Weights of a small GPT-style language model, trained from scratch on English Wikipedia.
Size: 16 layers, MLP 192 SwiGLU, vocabulary 778.
Each number is 128 + 24 x the weight over its row's rms, rounded and kept within 0 to 255. Layers, rows and columns count from 0. The size above them is the row's rms in percent of the matrix's.

# layer 7 attention output (transposed), 128x128, rms 0.108, rows 24-58,87-121, columns 0-63
size [ 95 109  88  92 108 105 115 104 105  95 105  99  88 101  96 101  89 108 103 100  96 101 106 109  96  90  88 100  93  85  98 100 101  88  99 110 104  99  95  89 118 111  95  98  99 106 106  94  91 110 109 101  95  96 113 110  96 100  99 113 103  97 108 102  97  99  96 109  89 101]
[[139 134 147  94 148 139 152 133  90 134 121 102 122 132  95  79 136 125 119 114 121 124  87 156 173 127 144 154 128 125  78 136 123 133 123 147 117  78 105 136 105 146  92 129 174 162 140 106 121 129 127 165 111 119 110 118 138 150 152  84  45  87 141 108]
 [139 119 120 165 138 125 120 124 154  95 140 150  81 102 147 126 123 139 169 107 119 101 136 125 129 125 146 108 120  91 155 172 115 135 112  87  90 126 134 131 139 138 130 127 158 116  89 113 105 140 135 164  99 117 131 135 121 189 177 138 130 143 151 138]
 [109 142 118 118 122 156 132  90 155 163 111 120 174 191 136 139 148 133 138 140 138 134 123  92 103 133 114  91 123  97 137 169 105 102 143 130 144 179 137 162 100 101 163 104 135  98 106 111 136 109 114 138 116 102 110  96 185 106 122  91 140 124 129 142]
 [143 102 148  87 156 169 120 116 125 143 107 113 106 123 113 112  71 108 127 155 138 169 153 132 107 139 127 155 103 163 134 111 107  71 130 109 124 111 122 134  78 172 150 150 152 133 171 129 144 130 142 119 119 165 114 151  91 115  74 149 122 129  92 127]
 [123 117 164 131 192 124  87 127 142  89 127 158  99 106 151  88  54 114 133 160 144 114 101 127 184 125 142 133 115 134  83 120 163 146  99 139 142 107 113 177  98 122 141 136 113 132 142 157 119 136 131 142  98 121 140  97 169 160 135 125 144 112 131 133]
 [116 140 131 142  96 117  89 155 114 122 160 143 102  70 139 131 151  60 127 153 121 140 129 153 126 103 108 157 123 142 122 117 107 115 101 129  93 168 154 132 133 144 116 141 118 107 112 148 132 163 154 122 132 102  94 158  75 141 124 157 122 115 160 122]
 [153 182 127 117 140 120 125 153 132 129 143 108 140 148 121 124 143 102 143 157 128 124 163 168 151 120 121 108 155 152 130 127 164  68 123 112 128 133 172 174 100 163 109 122 170 138 128  97 155 128  96 118 124 121 100  84 183  82 143 112 137 202  93  86]
 [160 150 124 106 151 105 161 117 133 131 117  82 135 177 104  97 124 129 163 146 132 155 123 102 133  83 153 124 130 173 124 111 156 147 106 146 133  95 142 133 113 179 127 124 166 162 155 130 117 135 115 117 130 138 104 117 115 131  83 114 181 170 109 121]
 [105 138 162 109 166 130 171 123 138  94 135 124 168 115  94  91  89 166 118 131 128 120 138 130 132 124 169 115 117 157 121 118 117 151 131 150 131 117 115 179 122 141 139 149 100 133 134 118 139 125 123 151 142 136 134 109 156  74 147 123 146 104  82 144]
 [129 169 158 135 161 153 169 137 122 102 184 112 136 150 122 121 123 106 107 135 166  89  91 121 144 122 126  97 134  98  89 126 129 147 128 159 160 170 110 133 149 137 119 120 135 157 131  93 140 124 151 156 125 109 142  93 162 129 170 110 120 113  97 129]
 [157 125 142 107 144 101 162 154 181 103 128  87 166 137  98 103 133  98 125 126 140  99 133 124  89 161 124 139 165 128 107 101  93 149 146 168 101 139 106 114 144 115 158  97 116 130 132 144  95 129 130 114 133 122 149 121 136 123  96 121 133 103 150 184]
 [166 111 149 117 139 141 124 112 163 101 122  84 121 133 162  91 129 127 132  91 154 116 116 125 142 157 132 160 132 171 153  98 148 175 158 161 136 120  96 138 109 142 125 107 127 168 149 138 143  82 153 124 118 156 120  96 139 113 101 137 156 137 173  91]
 [162 122 145 113 186 178 154  94 146 102 133 119 119 179 120 101 122 128 137 123 168 101 102  89 128 111 140  96 104 124 150 126 103 146 141 159 160 140 121 121 113 151 117  96 163 134 169 183 129 124 138 142 137 125 162 159 113 122 120 162 207 111 155 159]
 [172 167 121 171 120 142 117 118 135 102 107 156 142 110 142 145 132 143 107 122 129 132 145 125 170  96 158 131 113 110 104 120 126 138 147 116 138 100 144 126  96  99  86 146 155 120 144 108 115 134 134 136 118 119 147 151 161 112 136 140 181 117 180 119]
 [ 99 133 123 118 139 157 120 129 145  59 121 131 141 118 161 138 126 163 141  98 105 126 150 152 142 146 137 173 120 150 124 141 108 161 100 143 114 126 182 218 136 138 128 132 119 122 120  89 129 103 164 139 134 112 154 140 125  90 126 128 172 103 141  96]
 [ 95 110 135 115 156 142 112 137 162 138 118 150 134 128 127 135  95 155 130 148 125  94 164 137 101 116 111 115 138 121 132 110 103 120 154 107 134 160 159 164 110 103 127 133 111 100 175 186  94 144 166 127 141 116 164 152 138  87 145 117 211 109 102 167]
 [143 136 160 130 100 150  89 112 118 137 125  98 158 122 137 168 163 105 128 122 135 118 121  93  98 148 145 121  73 117 153  63 121 166 159 141 148 112 111 120 180 107 154 130 133 143 105 159 131 108 159 121 148 109 148 161 114 170  90 116 100 110 158  89]
 [ 89 122 100 153 114 147 113 173 101 119 151 170 157 150 143 181 114 164 111  83 118 127 167 138  99 116 105 110 157 113 132 138 152 150 144 146 122 173 178 125 141  86 108 157 119 130 150 114 152 134 101 125 106 132 166 122 148 142 146 117 168 144 105 154]
 [112 135 108 115 129 111 116 119 118 135 138 127  84 123 128  96 114  99 145 126 133 139 117 170 105 108 183 173 133 127 130 130 131 132 146 114 140 166  93 104 106 163 134 130 128 106 160 153  97 156 113 124  91 115 149 115 127 156 141 131 104 117 109 136]
 [135 112 154 112 131 132 113 150 187  46 121 113 145 155 102 140 117 133 149  99 125  84 140 140  90 133 125 129 125 141 115 137 137 150 136 163 116 149 121 120 101 123 144 133 103 151 153 132 112 102 150 109 147 102 128 158 112 132 138 155 158 135 172 126]
 [ 96 115 122 117 106 125 143 134 119 117 121  98 101 144 126  82 164 135 151 130 133 159  87 155 162  91 163 119 129 140 132 126 158 133 119 113 131 106 119 148  89 151 127 102 143 111 149 105  91 115 114 147 145 101 171 151 141 135 156 176  45 132 128 106]
 [132 159 161 135 138 133  96 122 148  83 162 125 111 109 140  90 114 132 129 144 123 150 138 146 160 155 120 153 143 149 128 104 100 148  82 131 118 141 154 149  84 143  97 122 108 136 117  99 136 114 127 127 128 117 101 105 109 117 120 161 137 128 212 125]
 [113 139 114 129 134  98 151 107  91  90 103 130  90 166 117  70 132 133 133 101 133 168  73 108 164 120 139 176 141 123 124 135 130 150  96 143 122  80 138 135 134 120 119 121 118 123 107 156  98 142 135 137 173 103 140 129 141 146 131 109  86  80 127 153]
 [185 150 127 112 192 145 112 115 122  95 140 122 165 146 129 107 125 115 115 124 150 128 107 121 157 126 166 123 141 212 142 115 124 149 107 108 149 123 139 153 134 157 137 152 152 123 135 171 114 140 150 153 110 129 158 114 147  67 132 106 207 102 116 113]
 [128 149 152 193 102 150 140 146 120  94 150 123 144 126 145 140  83 117 182 114 140 125 130  82 117 140 176 127  73 124 134  85 147 192 125 130 128 117 139 197 128 131 141 129 125 139 139 110 111  76 128 141  95 122 171 144 129 127  98 156 165 145 149 148]
 [ 95  86 108 170 111 123 118 131 123 136 134 103 122 128 121 106  96 138 142 173  96 120 125 111 101 162 107 121 148 164  81  99  90 189 113 160 131 122 103  98 155 113 116 101 111  96 150 159 109 134  85 111 136 118 106 134 109 141 162 118 106 113 133 142]
 [136 157 205 118 162 120 131 127 133 142 139 140 108  88 146 131 133 100 157 161 169 124 150 127 141 141 140  93 141  74 126 145 169 106 153 136 133 153 168 170 100  98 112 136 110 155 116 122 168 128 156 139 122 145 103 109 146 115 135 106 143 122  97  92]
 [ 56 112  95 156 128  76 113 136 149  89 103 184  98  94 143 119  87 139 174 107  95 112 121 165 124 120 126 136 122 157 104 174 125 150 110 134 121 134 131 124 135 167  92 154 124 108 129 106 137 144 106 139 125 107 114 159 141 162 153 130 143 122 161 110]
 [150 139 122 106 138 115 141 129 143 144  85 131 104 170 143 143  99 153 141 133 142 179 170 144 131 136 104 109 173 155 147 148 141 124 106 143 147 129 188 110 110  87 135 127 136 129 133 130 118 115  50  76 145 146 111  84 165 100 141 130  84 152 109 151]
 [161 117 146 124 127 142 104 145 136 115 105 122 124 107 128 123 116 138 118  89 110 131 153 125 159 125 138 156 136 128 117  76  94 171 114 141  98  87 153 146 123 154 145 130 137 130 100 172 129 121 111 146 153 119 132 160 156 154 122 124  71  63 173 108]
 [ 96 107 116  95 120 110 134 157 118 191  94 107 124 145 121  95 194 108  81 105 119 134 132 175 140 129 142 106 152 147 121 143 153 162 130 102 117  76  92 128 122 140 124 110 134 154 140 145 103 113 116 159 125 120 120 137 107  90 138 106  97 129 142  74]
 [165 129 140 113 124 141 153 135 140 104 156 161 101 152 175 140 144 135  67 119 132  92 153 136 193 134 183 119 141 131 124  99 138 156 147  99 125 132 132 113 136 128  90  97 135 134 124 119 138 102 161 126  98 132 119 119 101 127 122 139 194 125 117 153]
 [102  73 123 149 110 137 131 133 128 107 137 157 106 127 159 146  95 119 125 137  98 105 125 107 119 117 124 113  91 111 107 130 105 161 151 135 138 154 102 135 133 106 122 103 139  96 133 186 134 127 149 148 109  95 150 174 125 162 124 145 174 144 142 160]
 [138  72 115  97 147 110 171 158 129 140 106 128 148 114  76 114  98 130 125 109 105 144 125 119 122 116 122 145 122 129 111 141 105  98 105 171 104 131  84 130 177 133 111 116 116 154 136 157 148 144 124 109 132 122 168 143 121 147 100 135  91 142 133 173]
 [158 125 175 119 159 118  91 151 139 119 120 118 156 156 139 137 108 108 168  97 114 182  92 157 125 129  91 143 144 136 128 144 159 141 115 147 113 124 156 160 113 111 128 150 116 156 113 110 143 118 175  92 103 115 125 113 121 145  96 104  64 165 175 102]
 [152 173  95 131 132 140 118 134 167 115 165  90 149 129 120 107 130 111 153 160 134 149 103 117 156 130 144 114 106 144  85 129 140 124 131 113 114 131 140 111  98 158 122 147 146 191 125 135 157 117  93  93  99 109  96  98 155 157 116 156 169 152 149  95]
 [109 102 155 160 117 151 139  95 191 152 180  92 115 142 166 118 117 147 140 185 139 149 135 106 141 115 139 158 160 147 104 129 107 149 107 113 154  91 119 154 130 137 121 133 160 168 169 146 146 101 146 138 149 129  96 100 133 121 115 147 131 173 144 116]
 [139 120 108  85 127 127 136 117 144 147 134  98 181  97 120 152 152 110 146 173  94 156 126 135 138 116 149 112 124 111 125  71 157 170 128 130 149 142 114 141 136 110 129  99 168 126 128  98 162 100 107 119 113 121 105 150 136 132  93 145 133  86 128 158]
 [128 164 158 138 134 142 106 148  77 108 127  92 127  64 140 113 126 124 117 106 129 103 127 150 103  95 118 139 115 129  84 142 139 116 173  99 127 123 128 106 122 145  96 137 165 132 165 126  86  77 123 154 127 122 125 145 107 173 128 109 135 128 106 133]
 [ 87 170 131 123 114 108 139 119 141 120 169 123 128 160 139 175 134 164 107 169 110 156  86 102 139 107 124 127 153  99 118 152 148 136 168 158 119 143  83 125 124 150 151  90 141 130 108 111 128 146 126 130 146 122 149 144 146 154 127 132  91 149 150 100]
 [158 142  87 142  81 152 148 126 129 169 126 151 102 154 114 144 153 153  79 114 119 117 173 113 116 148 158  99 118 115 175 129 113 143 122 141 120 105 144 160 140 110 136 107  96  94 115 147 127 150 165 122 109 123 118 148 125 121 121 107 187 110  93 139]
 [115 132  93 140 141 132 132 136 193 128 120 162 132 187 121 100  81 165  99 155 164 133  96 119 122 132 109 110 118 107 129  99 127 134 142 104 150 159 131  94 134 109 117 176 128 129  92 128 176 154  97 125 111 122 115 148 170 152 156 156 127  91 121 125]
 [134 119 138 124  65 171 128 134 135 154 130 174 151 165 131 163 113  80 113 142 116 127 126 119 103 155 132 163 146 124 122 125 117 141 135 123 140 117 112 147 164 108 150 123 137 119 126 118 160 160 106 122  89 134 164 121 124 162  86 118  60 130 151 132]
 [119 110 139 116 141 132 113 179 128 108 125 141 125 126 149 128 127 135 152  93 104  99 122 176  55 135 117 140  97 118  92 129 121 112 116 108 101 136 138 136 123 114 125 137 119 117 127 140 124 128 117 113 140 165 126 120 123 131 143 146 140 109 144 120]
 [126 121 110 106 135 152 133 102 145 149 145 117 120 119 162 131 124 175 119 130 142 107 120 122 156 126 128 177 153 149 173 148  83 156  81 128 147 106 110 151 125 127 124 121 107  92 118 127 114 111 131 123 134 110 154 143 155 117 120 122  64 147 116 132]
 [112 138 123 110 129 110 108 137 121 177 133  89 131 139 135 154 167 115 132 141 120 130 131 131 123 137 144 143 134 153 183 105  81 131 102  96 108  55 142 126 120 134 121 117 117  99 155 157 113 131 142 105 118 108 155 130 137 170 115 145 128  93 117 159]
 [128 126 152 125 114 151 126 101 154 129 154 161  78  92 120 124 133 142 175 137 104  86 121 115 159  95 118 148 128 131 147 122 118 109 129 133  98 142 125 117 112 182  94 127 142 135 114 102 123 125 124 131 154 113 140  76 161 110 161 131 172 181  93 109]
 [101 170 143 200 125 109 148 119 106 148 100 125 119 148 101 142 100 131 116 103 112  86 166 123  97  91 145 140 131 119 153 173 119 145  84 136 107 108 163 144  97 115 148 148 127  69 115 153  94 105 118 142 116 161 170 113 128 149 152 102 131 100 133 135]
 [111 133 161 126 114 123  95 145 116 166 116  60 100  91 144 154 147 126 149 121 124 144 118 126 125  99 123 141 105 120 100 122 114 151 113 135  76 130 121 138 117 120  97  79 150 136 149 139 102  73 148 113 149 145 127 134  95 180 106  80 126 110 125 136]
 [140  77 130 107 112 144 132 149  96 119  76 174  88 120 146 102  99 145 160  62 105 133 146 100 135 146 113 114 112 147 156 119 147 136 105 131 136 174 108 136 163 124 137 109  97 126  92 149 135 164 160 115 148 126 161 128  92 106 131 114 141 118 129 124]
 [124 137 153  97 138 111 165  90 140 147 116 143 121 121 153 165 114 114 102 111 128 137 123 113 141 106 118 118 124  68  89 131 114 137 122 136 165 168 127 108 120 133 112 121  98  90 116 114 151 154 128  88 130 160 117 166 136 123 139 115  94 104 177 166]
 [165 132 147 107 140 166 166 145 114  89 136 128 144 129 143 138 163 127 101 140 139  90 138 111 126 140 155 171 146 133  86 119 132 125 172 152 141 141 128 103  88 127 147  88 147 115 110 113 169 128 136 134 151 148 110 169 126 159  91 111 173 110 102 153]
 [115 140 132 115 129  79 148  95 147 115 111  93 138  94 134 137  93 141 116 121 119  99  87 151 153  94 123 101 124 129 148 105 123  76 117  99 105 154 101  86 121 153 105 117 150 152  69 141 130 117 166 127 124 121  97 128 149 103 146 128  99  75 151  88]
 [143 108 146  96 156 114 105 117 111 124 110 156  95  70 136 130 165 128 128 158 169 107 119  93 136 130 173  96 114 119 167 124 116 133 125 156  93 111 102 121 111 159 133 116 179 125 129 133 128 152 136 142 122 127 149 167 154 132 141 139 112 118 106 139]
 [158 139 126 119 134 133 148 128 156 128 130 113 121 118 132 105 145 151 124 143 145 130 119 117 133 135 120 125 160 152  71 135 156 109 133 125 131 126 139 107 124 160 130 154 153 201 134 126 135 119 149 103 138 134  60  96 173 113 133 140 162 176 120 103]
 [117 137 108 137 142 143 157 107 142 129 121 118  99 137 160  65 118 161 157 148 138 126 121 110 175  99 113 162 153 152 154 124 110 146  96 123 136 129 173 122  94 127 102 183 115 121  86 143 127 143 123 145 128 131 111 113 142 122 157 134 111 123 120 120]
 [160 125 143 158 144 123 173  84 142 140 137 137 144 116 145  91 122 117 124 134 144 151 149 108 161 110 108  97 165 112 129 119  98 184 111 128 132 105 160 104 175 150 147 148 137 176 170  83 183 135 161 139  93 106 104 110 114 146  96 129 174 139 127 157]
 [124 117 139 148 130 136 152 128 182 182 135 127 112 152 121 133 100 121 169 127 161 132 115  98 144 121  76 116 124  96  90 130 126 170 141 131 170 155 151 142 144 121 143 105 153  91 127 127 104 141 140 115 125 135 179 144 124 132 180 109  77 104 131 161]
 [124 141 132 130 137 119 110 132 145 133 146 107 141 178 117 153 153 136 130 128  82 117 147 176 132  96 147 103 107  97 109 115  90 114 147 180 157 132 153 143  80 142 106 105  99 136 167 143 133 112 119 119 163 152 119 111 120  87 119 136 164 148 144 129]
 [139 112 140 125  81 134 117 144 125 137 129 123 110 125 136 144 133 123 116 103  85 139 126 122 126  94 130 133 103  90 148 157 140 115 105 135 120 112 130 126 117 123 120  98 121 100 126 137 103 103 130  80 131 135 169 153 111 122 152 105  83 106 170 152]
 [103 112 139  70 134 119 133 136 140 155 138  79 131  77 159  84 160 124 114 139  96 124 131 129 181  74 100 107 155 116 101 131 107  92 118 130  93 133 108 119 125 169  91 131 143 157 142 156 137 116 154 132 115 158 118 155 168 147 152 114 100 132 150 114]
 [132 133 140 157 115 159 114 126 150 141 124 100 119  97 109 108 157 120 129 116 140  92 141 174 102 125 137 163 125 130  90 165 122 141 135 135 142 110 129 114 117 140 113 142 145 149 169 157 138  92 135 127 153 111  88 109 139 144 124 146 169 165 108 127]
 [153 164  74 118 173 139 134 137 125 146 103 131 162 167 130 147 128 136 122 123 148 140 149 107 146 126 115 136 141 147 154 103 122 149 129 125 129 113 124 167 126 110 141 132  60 126 123 161 121 123 140 128 122 126 149 156 134 105 124 101  89 108 160 162]
 [119 137 146 140 116 126 124  78 153 150  88  95 136 162 125 173 142 123  96 165 143 121 117 124 114 143 168  97 129  98 122 142 104 146 109 136 187 140 137 122  80 133  79 141 134 101  88 165 133 119 121  94 108 151 129 115 166 133 118 141  92 109 153 115]
 [168 138 144  86 114 156 120 160 111 124 116 120 124  93 131 102 152 114 157  82 124 120 151 147 100 162 108 140 138 108  93 147 155 144 146 154 139 101 118 131 151 131 159 116 137 172 183 127  95 160 122 152 149 116 156 139  97 135 112 125 107 155 110 110]
 [ 76  79 118 124 141 113 102  66 100 145 146 114 119 110 126 123  91 135 112 183 110 124 108 114  92 104 111  94 106 103 120 167 154 147 131  98 162 163  93 133 128 145 158  93 140 101 148 166 115 146 146 119 160 120 135 134 141 130 143 125 120 151 147 145]
 [148 126 132 203 126 160 139 135 152  63 126 147 124 140 111 120  66 116 121 130 129 110 113 147 121 115 133 127 139  99 140 131 117 192 136 128 151 135 175 167 144 120 111 127 134 148 154 122 165 134  60 163 108 128  99 104 131 121 131 114 156 124 147 126]
 [120 125 142 101 117 127 105 160 132 156  90 138 110  82 125 138 136  97 142 134 157 137 115 133  81 159 126 126 119  82  99 133 164 120 133 147  86 110 158 145 122 104 143  92 158 135 147 111 123 155 118 117 122 147 170 122 110 163 144  89  89 116 159 154]
 [ 98 132  79 177 112  75  93 114 122 115 122 121  79  99 144 120 168 113 122 141 155 140 149 128  99 151 126 115 139 181 120 121 111 110 115 113 103  96 130 123 102 165 134 129 144 129 121 156 112 102 128 127  82 131  78 115 133 152 136 138 162 101 128  93]
 [ 94 145 122 196  84 109 108  85 113 129 131 101  60 126 144 163 144  95 129 141 141 141 141 133 138 140 136 110 180 183 160 109 110 143 108 134 153 119 113 131 132 172  88 120 151 106 112 115 113 110 111 112 142 137 114  88 136 119 148 134 109 121 137 102]]
# layer 7 attention value, 64x128, rms 0.0733, rows 24-58, columns 0-63
size [ 98 100  93  85 117 110 104 101 103  98 104  94  87 107 105 103  94  99 110 104  95 105 101 110 105  89  94  97  93  94  97 106  91  96  98]
[[146 140 128 143 137 130 146 117 134 107 124 117 139 146 171 135 112 103  86 106 121 155 180 122 100 132 147 102 137 148 123 131 146 131 124 104 119 147 177 158 136 152 155 118 143  77 114 114 124 121 143 108 134 160 111 142 146 121 157 150 122 119  70  94]
 [129 129 143 127 135 125 122 138  98 134  91 141  89 132 142 124 131  96  74 152 165 136 126 137 133 115  80 133  94 113 132 136 100 134 150 134 106 119 140 116 115 116 181 133 111 158 132 159 113 136 111 110 133 145 144 103 119  86 118  97  92 147 163 116]
 [139 157 131 160 130 116 157 134 156 151 130 123 143 150 106 108 112 140 128 154 123 119 127 130 140 120 166 134 132 170 136  80 138 108  64  95  84 100 112 164 112 151 150 121  81 156 112 120 166 150 164  97 117 131 157 148  80  86 119 141 129 118 100 124]
 [118 114 143 138 151 116 111 137  87 112  91 143 146  94 174 111 160 139 137 173 113  79 143 102 147 135  69 148  94 142 141  86 141 132  94 138 135 126 163  80 100 115 121  97 146 102 141 146  70 140 106 123 120 129 135 113 100  79 194 135 126 121 138 117]
 [124 124 174  89 130 117 133 127 143  94 110 125 121 134 128 133 125 180 139  92 104 124 116 128 112 128  97 156 182 110 136 130 161 130 135 139 113 160 155  83 150 107 131 110 147 155 129 110 107 105 144 161 147 100 126 108 112 138 124 172 101 140 132 118]
 [112  95  85 118 138 137 148  86  96 145 135 129 144 134  85 114 135 135 145 131 136 150  99 117 111 154 148 172 149 108 110 138 113 162 160 117 124 135 114  98 112 111 142 133 119  93 134 129 119 105 119 130 114 137 111 101 147 133 112 114 134 146 128 124]
 [139 113 166  95 137 159 124 115  90 116  83 116 101 125 144 156 117 140 138 139 150 165 116 115 154 147 133 104  95 186 118  73 115 107 132 139 146 118  80 123 122 140 109  77 138 134 139 135 133  77 141 194 107  91 160 110 130 170 159 110 135 134 129 114]
 [139 134  99 137 147 156 147 151 133 143 118 161 136  87 107 137 111 157 122 118 121 173 126  86 172 108 115  93 152 179 123 140 112 103 150 171 122  66 107  99 143 109 103 118  96 130 137 127 155 173 153 161  96 126 168 134 145 135  85 130 127 124 101 101]
 [125 138 162 152 109 145 143 137 112 122 131 111 141 137 161 148  87 122 118 139  96 131 134 131 141 174 152 118 150 131 120 146 146 104 149 131 108 159 175 151 117 130 102  76 152 133 118 140 135 142 144 128 144 135  84 125 108 184 119 119 134  98 118  97]
 [133 130 137 144  83 151 175 127 149 148 134 117 126  89 107 147  72 137 139 124 121 160 119 108 135 141 127 182 137 164 147 149 164  96 135 117 115 135 155 179 130 140 157  98 137 121 122 101 111 116 116 150 103 132 127 146 164 119  97 116 133 146  88 104]
 [126 142  88 136 159 120 101 155  79 155 143 132 172 112 164  92 136 145 168 118 122 172 119 119 100 132 130 100 143 142 128 177 124 136 117 122 152 139 149 163 115 117 153 124 145 100 145 126 182 142 157 158 109 122 110 159 111 136 149 110 144 134 141 130]
 [113 152 113 137 113 154 140 158  98 121 116  95  93 128 129 167 103 174 136 129  96 119 104 149  89 105 124 117 110 195 122 154 142  85 117 119 108 126 157  99 165 128 117 132 124 124 138 126 133 163 132 131 108  72 117 177 106  97 155 159 130 129  90 165]
 [123 147 122 163 123 138 171 165 111  94 136  90 123 103  97 117 111 146 129 106  99 122 162 166 137 161 108 113 122 166 148 154  95 130 126 125  97 124 146 134 102 152 126 128 102 143 127 129  65 157 162 143 109 142 140 157 168  97 139 141 125 151 105 120]
 [132 108 135 128 114  99 130 120 185 113 127 150 121 147  92 132 155 116 114 125  83 117 105 163 160 148  83  97 132 100 141 157  99 130 105 139 130 183 131 136 125 158 107 143 120 180 130 136 120 136 139  94 122 132 115 130  91 163 108 108 143 147 103 135]
 [118 104 113 153 128 130 110 177 109 117 108 120 113  93  88  59 104 147 121 165 102 110 138 146 141 165 118  76 120 172 110 103 162 139 173 133  84 140 112 101 163 132 134 128 121 143 132 137 103 110 127  92 125 103 136  81 130 186 108 131 139 111 122  88]
 [123 146 135 122 143  88 114 163 115 132 127 122 145  88 105 145 130 164 140 118 123 152 111 127 156 162 127  92 131 120 135 131 116 155  88 141 121 132 130  92 101 101 103 114 128 134  92 116  94  89 120 101 141 121 115  89  96 145  92 178 130 136 179  61]
 [123 129  90 156 130 140 110 153 100 163 115 123 147 159 158  45 127 165 138 145 111 159 134 138 124 131 139 155 113 122 130 199 144 132 102 120 107 105 154 142 160 130 148 184 117 139 134  70  92 133 118 104 134 153 120 128 117 144 180 127 144 109 114 169]
 [117 150 120 126  94 100 143 114 166 160 149 127 164 161 122 170 109  97 149 140 159 157 126 152 171 107 153 145 121 151 119 115 137  99 139 102 185 106 126 155 156 105 149 132 120 120 128 116 106 115 113 113 171 161 132  93  90 133  81 106 129 113 141 157]
 [120 102 121 150 168 118  93 115 129 140 160 139 208 184 154 122 101 128 122  88 120 154 130  99 111 144 148  88 135 127 126 152 131 158 106 141  85 112 164 149 123  97 141 139 146  90  93 138 156 129 110 174 137 117 143 156 135 125 145 130 138 126 183 155]
 [118  95 147 139 141 132 158 148  90 138 146 153 143  98 120 125 155 114 143 152  73 159 137 159 120 117 119 139 153 124 117 158 101 119 151 107 124 178 140 131 140 105 127 138 155  84 105 151 177 126 176 147 125 122  97 158 124  97 106 111 144 114 136 102]
 [140  93 123 123 128 135  90 108 136  75 173 139 155 158  84 132  85 133  90 101 132 106 165 142 112 160 160 163 101 135 103 112 121 118 176  98  83 153 106 127 105 124  90 124 140 114  90 169 104 157 140 116  97 143 127 146 124 130 126 156 128 131 112 124]
 [118 104 129 114 115 111 139 133  82  94 122 112  80 193 108 131 194 129 110 133  68 106 113 143 116 131 189 124 123 112 123 101 152 136 134  94 118 106 126 145 112 114 116 108 122 170 143 171 169 114 125 137 120 106 121 135 164 151 131 113 125 120 114  56]
 [139 149 108 102 125 139 127 132 132 174 158 133 118  63 139  88 141 154  81 101 138  78 129 114  86 125 103  80 170 186 135 168 188 108 130 156 128 111 160  88 119  87 153 103 129 129 132 158 116 139 147 121 125 115 163 105 145 127  99 123 137 142 100 106]
 [122 139 140 144 118 145 154 131  82 168 101 145 120  93 111 131 133 152 114 163 138 146 155 165 133 126  91 118 127 154 146 147 146 130 169 173 101 166 154 115 109 126 106 101 100 157 135 112 110 131 141 127 126  80  85 138 141 137 136 117 160 142 108 131]
 [120 142  83 128 129 135 138 109 103 132 142 143 141 118 124  85 124 183 131 129 125 134 140 127 108 143 120 100  99 122 129 153 136 114 165 104 112 135 101 107 165 112 184 123 119 151 114 127 117 177 134  82 124 160 151 128 124 124 145 114 128 129 131 158]
 [128 158 141 140 156 143 150 154 108  87 146 137 157 173 126 117 119 119 126 113 151 129 111  94 119 143 186 131 181 153 134 152 129 117 117  97 115 110 131 192 127 109 117 139 160 126 108 106 141 130 145 122 130 128 130 161  93 114 134 144 110 143 164 138]
 [126 124 184  82 109 134 132 127 125 121 141  97 100 115 128 128  90 149 106 148  62 105 101 148 123 131 105 159  85 103 134 100 118 134 134 142 125 142 203 137 158 141 147 105 144 125 146 104 167  77 126 119  97 138 141 118 128 137 123 140 133 134 129 107]
 [119 119 125  96 134 118 150 128 106  80  98 126 142 137 116 113 125 105 119 108 117 117 110 134 139 110  96 113 169 199 108 127 165  82 138 191  76 137 143 133 179 112 176 130 150 129 125 162 140 141 100 146 164 142 131  93 174 146 140 129  94 133 139 154]
 [132 149 158 140 157 123 141 134 138 120 159 123 102 140 128 153 138 107 101 117 127 100 113 120 124  97 120 120 121 123 129  68 122 130 115 103 160  94 113 139 108 119  49 129 134 132 117 170 183  68 159 142 127 111 136 151  97 129 116 110 136 114 136 152]
 [143 161 117 145 158 138 119 153 147 133 134 142 122 175 123 114 144 107 114 101 152 125 152 131 140 147  68 128 102 125 140 167 137 130 118 165 140 113 156 132 162 111  80  68 115 102 131 116 148 119 150  43 146 144 103 103  97 118 138 142 111 117  86 132]
 [149 155 125 110 150 149 106  99 143 115 138 100 136 130 144 162 150 108 105 122 143 142 122 140 130 127 184 164 126 168 114 125 111 133 139 126 128 110 135 111 142 160 127 133 121  86 120 130 138 139 146 114 156 131 124 117 140 160 139 152 117 139 108 183]
 [128 117 122 159  94 139  97 145 136 116 114 109 104 145 140 161 120 121 172 140 136 112 136 125 152 117  99 110  95 148 151 123 119 168 128 138 159  75 120 161 161 163 131 171 110 121 136 179 107 109 131 167 120 106 101 111 126 144 129 137 116 144 105 121]
 [125 145 132  93 122 101 133 118 123 116 113 152 167 166 124 167 113 156 150 125 118 115 158 120 146  78 139 148 161 145 123 125 162 147 103 116 111 134 134 129 167 149 116 139 107 159  97 101 122 189 137 122 167 188 138 179 143 109 109 159 107 144 128 169]
 [135 123 112 110 139 125 102 121 128  93 138 104 137 126 145 126  93 118 154 122 132 104 167 128 139 122 130 175 125 140 122 174 183 130 147 127 125 174 147 120 149 137 156 143 117 135 104 130 149 168 161 128 125 125 120 147 179 147 158 172 139 120  97 137]
 [122 116 162  88 137 134 116 146 112 135 125 123  93 126 144 133 143 127 128 137 120  97 109 130 139 142 115 175 110 147 115 118 168 122 117  97 150 148 152 122 103 117 132 116 171 107 145  83 155 168 121 122 103 131 159 100  94 114  90 126 147 117 114 115]]